Weights of a small GPT-style language model, trained from scratch on English Wikipedia: width 96.
Each number is 128 + 32 x the weight over its row's rms, rounded and kept within 0 to 255. Layers, rows and columns count from 0. Numbers have three digits each. The size before them is the row's rms in percent of the matrix's.

# down: layer 5 MLP down (transposed), 256x96, rms 0.137, rows 192-213, columns 0-95
# gate: layer 5 MLP gate, 256x96, rms 0.144, rows 193-213, columns 0-95
# up: layer 5 MLP up, 256x96, rms 0.149, rows 193-213, columns 0-95
down192 102:139133137133110089171093184147073086130116200146113151144206129119141113133079119121092165164103224128126159145111074136162140140099181134111151096106106157134183121084120097150145115075122133136165146102147047116148179155112142167112190126186121126133094080110092111144146183144124134134
gate193 081:098177178141121144117126118138119073093143155126128123146051133092125199116067140153121068082170130149153182120193093092116109143135166137137127112101114154126135115081164155148125094113126140160150167125100174142164128111160141069087155112135053127082101135062198164090110131174104099104
up193 079:131157133164098142111117186073153135150153136119153129143119130105104156130175141161127104047083166107105207108152102084103138159157162171089100168184139134119160104132109159110096108113094147109082208102158175136101089120097114175112163142077171137109063133124095156109116133167098071082
down193 082:117164173081116124122115102122151200157079136113121074114129146148117095118092145133145090139141081131101147106115135092177125170070135141133116082093115049147121185185159104180120112121130100135163046129120136125191128179079127126093126074184091099148191171097092109152160111109128139152
gate194 102:107213100176133168111088146069128078088118126160107088112159157129123133133125121140080151141178148127133153134111151102174154133098104152138147138113137135104200097125098117117140124161111089174177100090106125130120176142169098116141154106126098069174129077107178123113060205068087072154
up194 101:091206123139129140095100141079151153074074119122107082141147154149100129144132161090109127121140139117115137115153120103152141027086081153112083126066087125099170138092103193162094143181096134129139096124094110105088112156122072149127128105109127128182156151152175124139048154065094122140
down194 101:183116092109105197059157132110130132094167137109056075150125166171140135133133144129128127166151123111152189097067172126129147138094156114095137149179118140139056116107113103097116193102104084149126136169198127130117149107136089086131139090118100087139165123139097130137104232125125094106
gate195 101:121106174163168208135116164116136114105134140145176142144149129098128154165138116144120121140118149103168154120137193151121104165120146117099150140143149107091145214130103086147079100045072071118170113125145090086108101104105133099135109135107198128165078149197105124078141100160167090185
up195 105:146124111116132075141140047137137151148136102155164130088093166152117070144080133119118150125130115141154118139148081127111107097158077100146121058095122117137099039065183152133136073201183128139149146087054196147164169106141172121141163110147091121119151100120147142186119131110140122107
down195 103:130119130073041117126092101143147130124172171101053097129131090148119117124104128146128122115134152137140183087194122121139114113078167152136138235173092110097171186145141087092127145131112123195177114125179136071054088086123134152081144129134102116119142146142159133164147138119101122124
gate196 109:181186158201156152164134085074077119132136180120132140115150094131189120084133124104129127158227117143141107063138133174137155090102120123142144107187089141099174095119083082130123116086138107191122098128083137109093128140144143121168120127127093068110129157107151144158103174120164176164
up196 103:149143160124109134167148130113135175145104155095143170127142119108175128135117138135194127141060087098093130171199147108112123134133083136126106128152060127100139100157145097137132118059147132108119069203101071125136163084131128138065156105156158097170056121100112149089095196166136118187
down196 103:116101143148083087123128184154087133139135110133111112145174110143110107173116106151168127123118207061079129164120170109092128081179120112080107083123118077115160185140078091087071183116080178059146146162086105141106130084142133168073095119136090081159102108122162136132104145134117138155
gate197 100:179103116129119156158163132122125146097110146108137171088177093099111189152123124133151120139161098113119150083110177109133046173075149116105131143137107127107144119133119114141119091113084120094150124141154114082135156186131053111113097158179158164134028123103158201081066135063130143153
up197 095:186140072078133080085151100172144097100095116073069108176132130143117113135192127099143122065090081110103142169194141107141129112091114075181149076135145153112136140117125108147167173139131106062096181089104149164142098097162172143097106104119112103108170129102127095137152098146155142069
down197 097:087144058093099171133145111110150118135080137153138130072173114142160190184085159128141135109121145201119096089151110135133089191134104154140128217101164139107119169150184073096106072145144120121111202135140144107143166142119087176150141141084119085148104121133164146104092150084111111103
gate198 109:158184216162120098151136102122144112080109154107188142119145094139140117172088073133129148217170083135155167108075129167149090129127100111116193140099120079087135145130129098133151116127086073109183100180085113132144097131140130089156141087115121098132087064136166109149155094152154098143
up198 108:135161178196131074105114100139148160130111158151144122155151072165079108129146085150144156160161096081105152114103152190093130160112154083057221162125131170091115159129152106116122172136096085117097155132109089168191080148191134102143123101114092148128168123145118126108181091157119132106
down198 113:144125101081129071098160131180122076107124100095076127100131123098043119087115165126140061113144152163163177154113144105140102109123152111106127116187121131151091152064122136104088175133123114109088168155191035144103164105157100153158125094163185118113179159093101098097144136116136151121
gate199 101:157171155171116084178093178103148083116144147131131117101135099067178079127154115118172071163125105109146139140180128116162142101083140177091134142137120109149204163172109047094113147045138098128163150094177132127118143140100086180120142104159117135196115086132121165130096090123115107133
up199 098:126126127081121185128132039105101203117141131110142151156163167156043199106115138131057139120150187114100102111132123118124099143156133096128134099099128173118067114073139172116123107192096122109101138170137139137115130142148151075178110154114151113103161152130138135188118216126136148146
down199 100:095128140094156239097115119113126149134118156145169153147141162143128106121146149139131108146170100155078075092095135195201083179185121107124152086100184114113116136119134165165134133140157134124125157050191159159105143098061134078080110170137135126097104134121158123097102156171129128142
gate200 097:163196125141085124130143126144093108112109116143091144131114135145200136175128090087135125138164082147177145073139179075175132126122070184144173133121132137154121142119078068074101166063127082153138101104099100090090093188096089157113134082121115096107175118156159087070136126103154132150
up200 111:175164123133147144167174140133136120136156158140095099152101127109134085098114109118107096161154112092121053168162126147112102111074117087181138089097131121138089101166176078176122139090217104109137127134105154147119123137086077119070114197113122127066147108177114129079112054079118090158
down200 107:148138142139134147131198117183114104024114119120132185123129121071129117152180103117188102104133165116145130089122156174136108063125134070112164163108112088154108114083199154159120137174106160163092096067129114141119148134121141165105091150120126121085113116109180038128162131098109118144
gate201 085:105137115114161154087123111038164149104117125098156115035131162143093166148177107087097147078153157111142186110173177125134119113137180147104108117118176098080118153172181158137053103120131131106089174142129204144085176173152116125149105158143134142126117100108161113143081138105112125095
up201 073:082113101078175139102128155089144114138123129137145178092114169132083150152164057106109141095173080126125152097085145092150087087110120141067110137105199138074112120177126132126132117090168147139059166126171227152088147176153136167161149147164125165114136079129148121130119177117095115112
down201 080:135140131149143170112184083149093133139104125065189097137193141163092132120155148125160104117064132147178136110142100123089096205056144109155165077177108128089141110084120101177105130130131060115136122146121102158106047098136160114140095110158111119052145160112170094123147150116110156133
gate202 100:162078107130099087144106126164111120103163143132134107096135119080163131158138108132138140143147137114161153098117192116109080131132130201117097131121161093154133175081116076090111112103089039196176091111114053065092126104156111065145114113088135113146058128172109143108089102084101132151
up202 101:096119140101178177100136109106128110180165159117159108146154130144137103193148079141109121128085101139156069107128127138120123077144135127105139110123137078134126121148158101173102095121074049102163095076106110082050166105143112081100083097112126133129161108213143160111097124108130132223
down202 097:127181088171090129138139153074159139199156091102112096137186169124080115161180159097112104085084133165158129135095143110132173180185123120177076158151155156156136142120140153138132127188154165137114165150094114124082126114184113140135128070158152176145091143085060117107146125076097099148
gate203 108:089169111185153121174067119093124129147182147145115134084180161126167138192102095157114113128150127111141154133138107138147072147141177162119175128125182071168182144128146091110183156152164092112188110192165135090139201115153093116118149125119109094131135114128102138054107158124177160100
up203 118:114127145085173125151126186156125107048152188091139145144116093106183155173123151161169094135148160113094105112151138090134161196108156148082149132096117147096138124122133141088049124053095150148091124129065136075055110147138074133157146104110140138077154104122145140126121125116160074171
down203 095:121125157130140114161099147165158144146119129121237094152144177102056126135158087101155119151117132191127086150058150137159157094142098160131085220109167114135108163145069129145132107161096124103160099129164153071149144147131152117086131163108108160132130132113165141122080147076114204125
gate204 106:143168213130119140143148091090110111110145091126138136061137109127148123132148090168217133162168120119140145110188123193171172146126164138137136117143108130134126130150144090096095119167100083152136150118076114051094077169101096143179126132081170115162137119094102162134087116122118203186
up204 101:119183165121089165098129119088116102079176103073116114139151142163108138114126064160167137184162142162128090185159118105186071167147144127078136147191135136142173101167177096133129122116134140109151138035110125172117128098112142110187144115146114119196171097191153139165099137121145115144
down204 103:151108156097084127100173133106122110115132077111084192163182046075071169168110134136114131129131133144109120123144074170118134079202127104116106104132112116152137113141162163132167150111138206115162159195169110151144105149143140086115144125138052121102130062160114133098144151167117165081
gate205 107:203166101165143093115076154127103139120145087130121136109130130113149162149142122092123064094159139143089175075156116168121125163145150133170165131109137127103189150124108117140062098153094111138201097157064116133107105134101141103105090142086173079120089133104148209071145086142202126104
up205 115:135159160150135118121061204110133134114182146084123072102144149147168112111140130166135134082161187093086113063101111094128122210148114128149109140079114129132092127098103124164111052124126142125169122160134078098124170098102123132116089132066163157117044159131089156142087086134090122148
down205 110:129140038169114117134057159151094141138169071108118168110151148149111105163166125205119144109078117158160171114128121072161099119099137120084090186146174169100130068088139186130093086133135102114095134148069124173112177170108139105178107136128121118147142164102092140153089125149100147159
gate206 105:199132187151112097108122168096095087118195169148179111072124122168127122124085135083142128133145146131073116107124164153118160164176130171113169102093108076143141116132158087160113117087124160154162095109119141110128135171116150155188098079119064075123119064122127155096080171150187136167
up206 099:128105150103099076181148104144163113129144150109149132119091130136115128106084123120194090090088024060132153119191148144100156127171077165107104098113127097178098132142145094186159096142142113110129131123109183130159183072153124129143119134111087141119149121136167146085109194209161132122
down206 107:100126109086094126111110134138174130144190108158131137060170107146088121129050172088149196131108174118071133084120162126156118127120130131146186021149139121108160093171128165075125155101103191138127092141169087118148112175132122138107116168126121135130159095113156092141153117092116189158
gate207 106:116138130094121172144118136099086074085123135153130129187153114129162159141111074129107039134133135179128125101136092148165122116139088119148191139121106058067166154197111102140123119174110077109149161142130135131122133120121152116150179095131152065077137100046138151098086118131205157098
up207 112:077121107144174120198158187152158142133146157064135137121047126087079135149174214138100177124137175065116120083154139135149149160073137143162112148104155170129109122123183165106119139102092186127123095110124175088122151153119097130144073135122140150129095148155126143102181098102104097169
down207 108:109139149137137100053113181154205122138178110177102112152152116140160066179137092107112125126108116168090083149135106156164125135168177150057125116111158176141121207162105142115127110187082083076082113095162114143108152115093120118163176165178149065160119125145167118134124126140116122123
gate208 102:110097143141105124183114097167118161131154077178153173133165138123233162169100133128186097153132163148120210106107211138102141108135105131167149118150111084150127103122150124104142135153117104176168095228118118078124086136109114107140110109140194122146109102126133130171138156102134157168
up208 102:130105171066128095175199086120130142098138137062132174075152137163071181105150109077141167119117087148154146037106111117133104075146105101135122134110153027153134140129162113162090133085127145107142075077140115129116156182167148138144146140105166079122154119095103119149118095128151135125
down208 107:118098167081178122164153049112104109163103168113162148155050156076128202082148106110150112175102156140126112122178089125129114120072160080176122163143110117111133122114135146164102156083172182106149103122110103092131067142077163112069076142088106115126121137113139149133114137146194148113
gate209 120:124107093155128122155123094134114149068140132103145086085134123122165105159120115135218081147129136117115140130133135148188125162115139176123177144130145162015189106113137072063073072154077076183144129113150124132129112132140115084087140076114076112141145112112144113070113108171121136136
up209 136:102168180167089158099067178113128106151182124113107115148158100113169164128146131138109127129161179045080098167179126106100173147129133100105077168159130161126085132165174123169122151130131160120132154117133143075090128130094145148141112155096168170143115134141111134203071184091085179173
down209 116:195114138124106157101104124069077134106147138192136117113155118048157150141137136140080087120151136110126140056134145113166097125123182139137071115158203142120093102167113154088142105089168123118123145210073094130094168121112106115142101103141114168086152125093146153193127185175144151112
gate210 101:112196130202109127165098186115117130086136156120110077108199119144156108173152109097134067147116149113116163140057141107180088092145183112107166112159136091172169140095142107139124095177094101105102098139161129139144132172151153158144086089130142090169126050124123114137155094154100189149
up210 095:144127119092156151066112168165123078130120120120121098157110107160106105128110093093156093145054130078156163151139141076104134125131095108101155132148166147115120191122101103124107071170100083111042166141149128103206136124134196138114171121166186092109102135130101101148124042164089137135
down210 100:120150130155085165147112170137162115180091163095192142109156122173100184157145149098137138116069153067114146175101172132130158118158138039147113189205191110158091169125083144104131088113123145072074146123143145126127161075130147130119116142132150145144134114140178150160146125087072154119
gate211 102:134182071139132155176075165108129075070117120194157139130160124118129091143113052090127082133213169110141138134130150165141128163175107114106154149079108103078133160138107061115147127132101081170134127162143122059131160140104084083195119129135145092145091120153131171142123121132144087166
up211 125:168140128113083130182098166139171111163096105175149128180115112137127096103139118152132135167217160145122110172151100139157176163106096096134124095120115166112124147154106063129167183157138115128100092160111079075091139106088076132179084166151161143134073178097083142152192137161108090155
down211 106:103110086151159124176141095113177186107122116154128153132081096133090160122157116078125140115118094084111153111134139169063163067085133128205100127185177102114101155118217161179108099104164129040111110116142126133091087151122102127144081140101161129154114120115133158146094129169169160154
gate212 103:134115098109099156177097111114109140134190093129160174162110136091197092121115051089127113054163110114143146102174165133169081115138121188136112176173117113136141128179147134105073039100121115114205103163111139109092139159113118121156115151109184068139136101177124105144101113140137125131
up212 104:141137100154171148112149138112156103101102160154145100061155069129117156151196146139159123134061134095118138188117129136097195163104124071099161140042137084115136094123111103134176165150177145145107172102127143164184116093161100133112164093162092158091132110078137167049157128135133118137
down212 100:122061104126169088111143131157171168111162105134161139172158125116166137075050124062146096136100115086132122082189155165116113093146164157104107202169132172130136124104122136171135183176120123132144131179138192057145099112145087114092147087106080115149071149085110124139118157121139124140
gate213 098:122138166085089106137132123128124139075089162149163186119183158108157111149141058140153075122137167154064153124154109116126143102136189111107125136105137128138104110129171161116094083169178134153096055179121144106126198132107087086181095112091152074089153106121179163111091111077129146176
up213 096:143151128143118126090080246143091184082125127148119154154135156160154121122098113143164068111114161126133138179186116115172141091095135061121138100114150187103118132107133123133125146160125119180102138196160068165075135142090156139102161141118148122051188167116131164158138163109131119125
down213 094:159095169155080141109140162152105197147108131105110125138115131111126129136092115154126077064046135118136203111151114085113162084158124129122115119173113178210118185119060142126134112124130167070075178149106131090156117124110116126152102170160130153088172117152122108150178068091109118155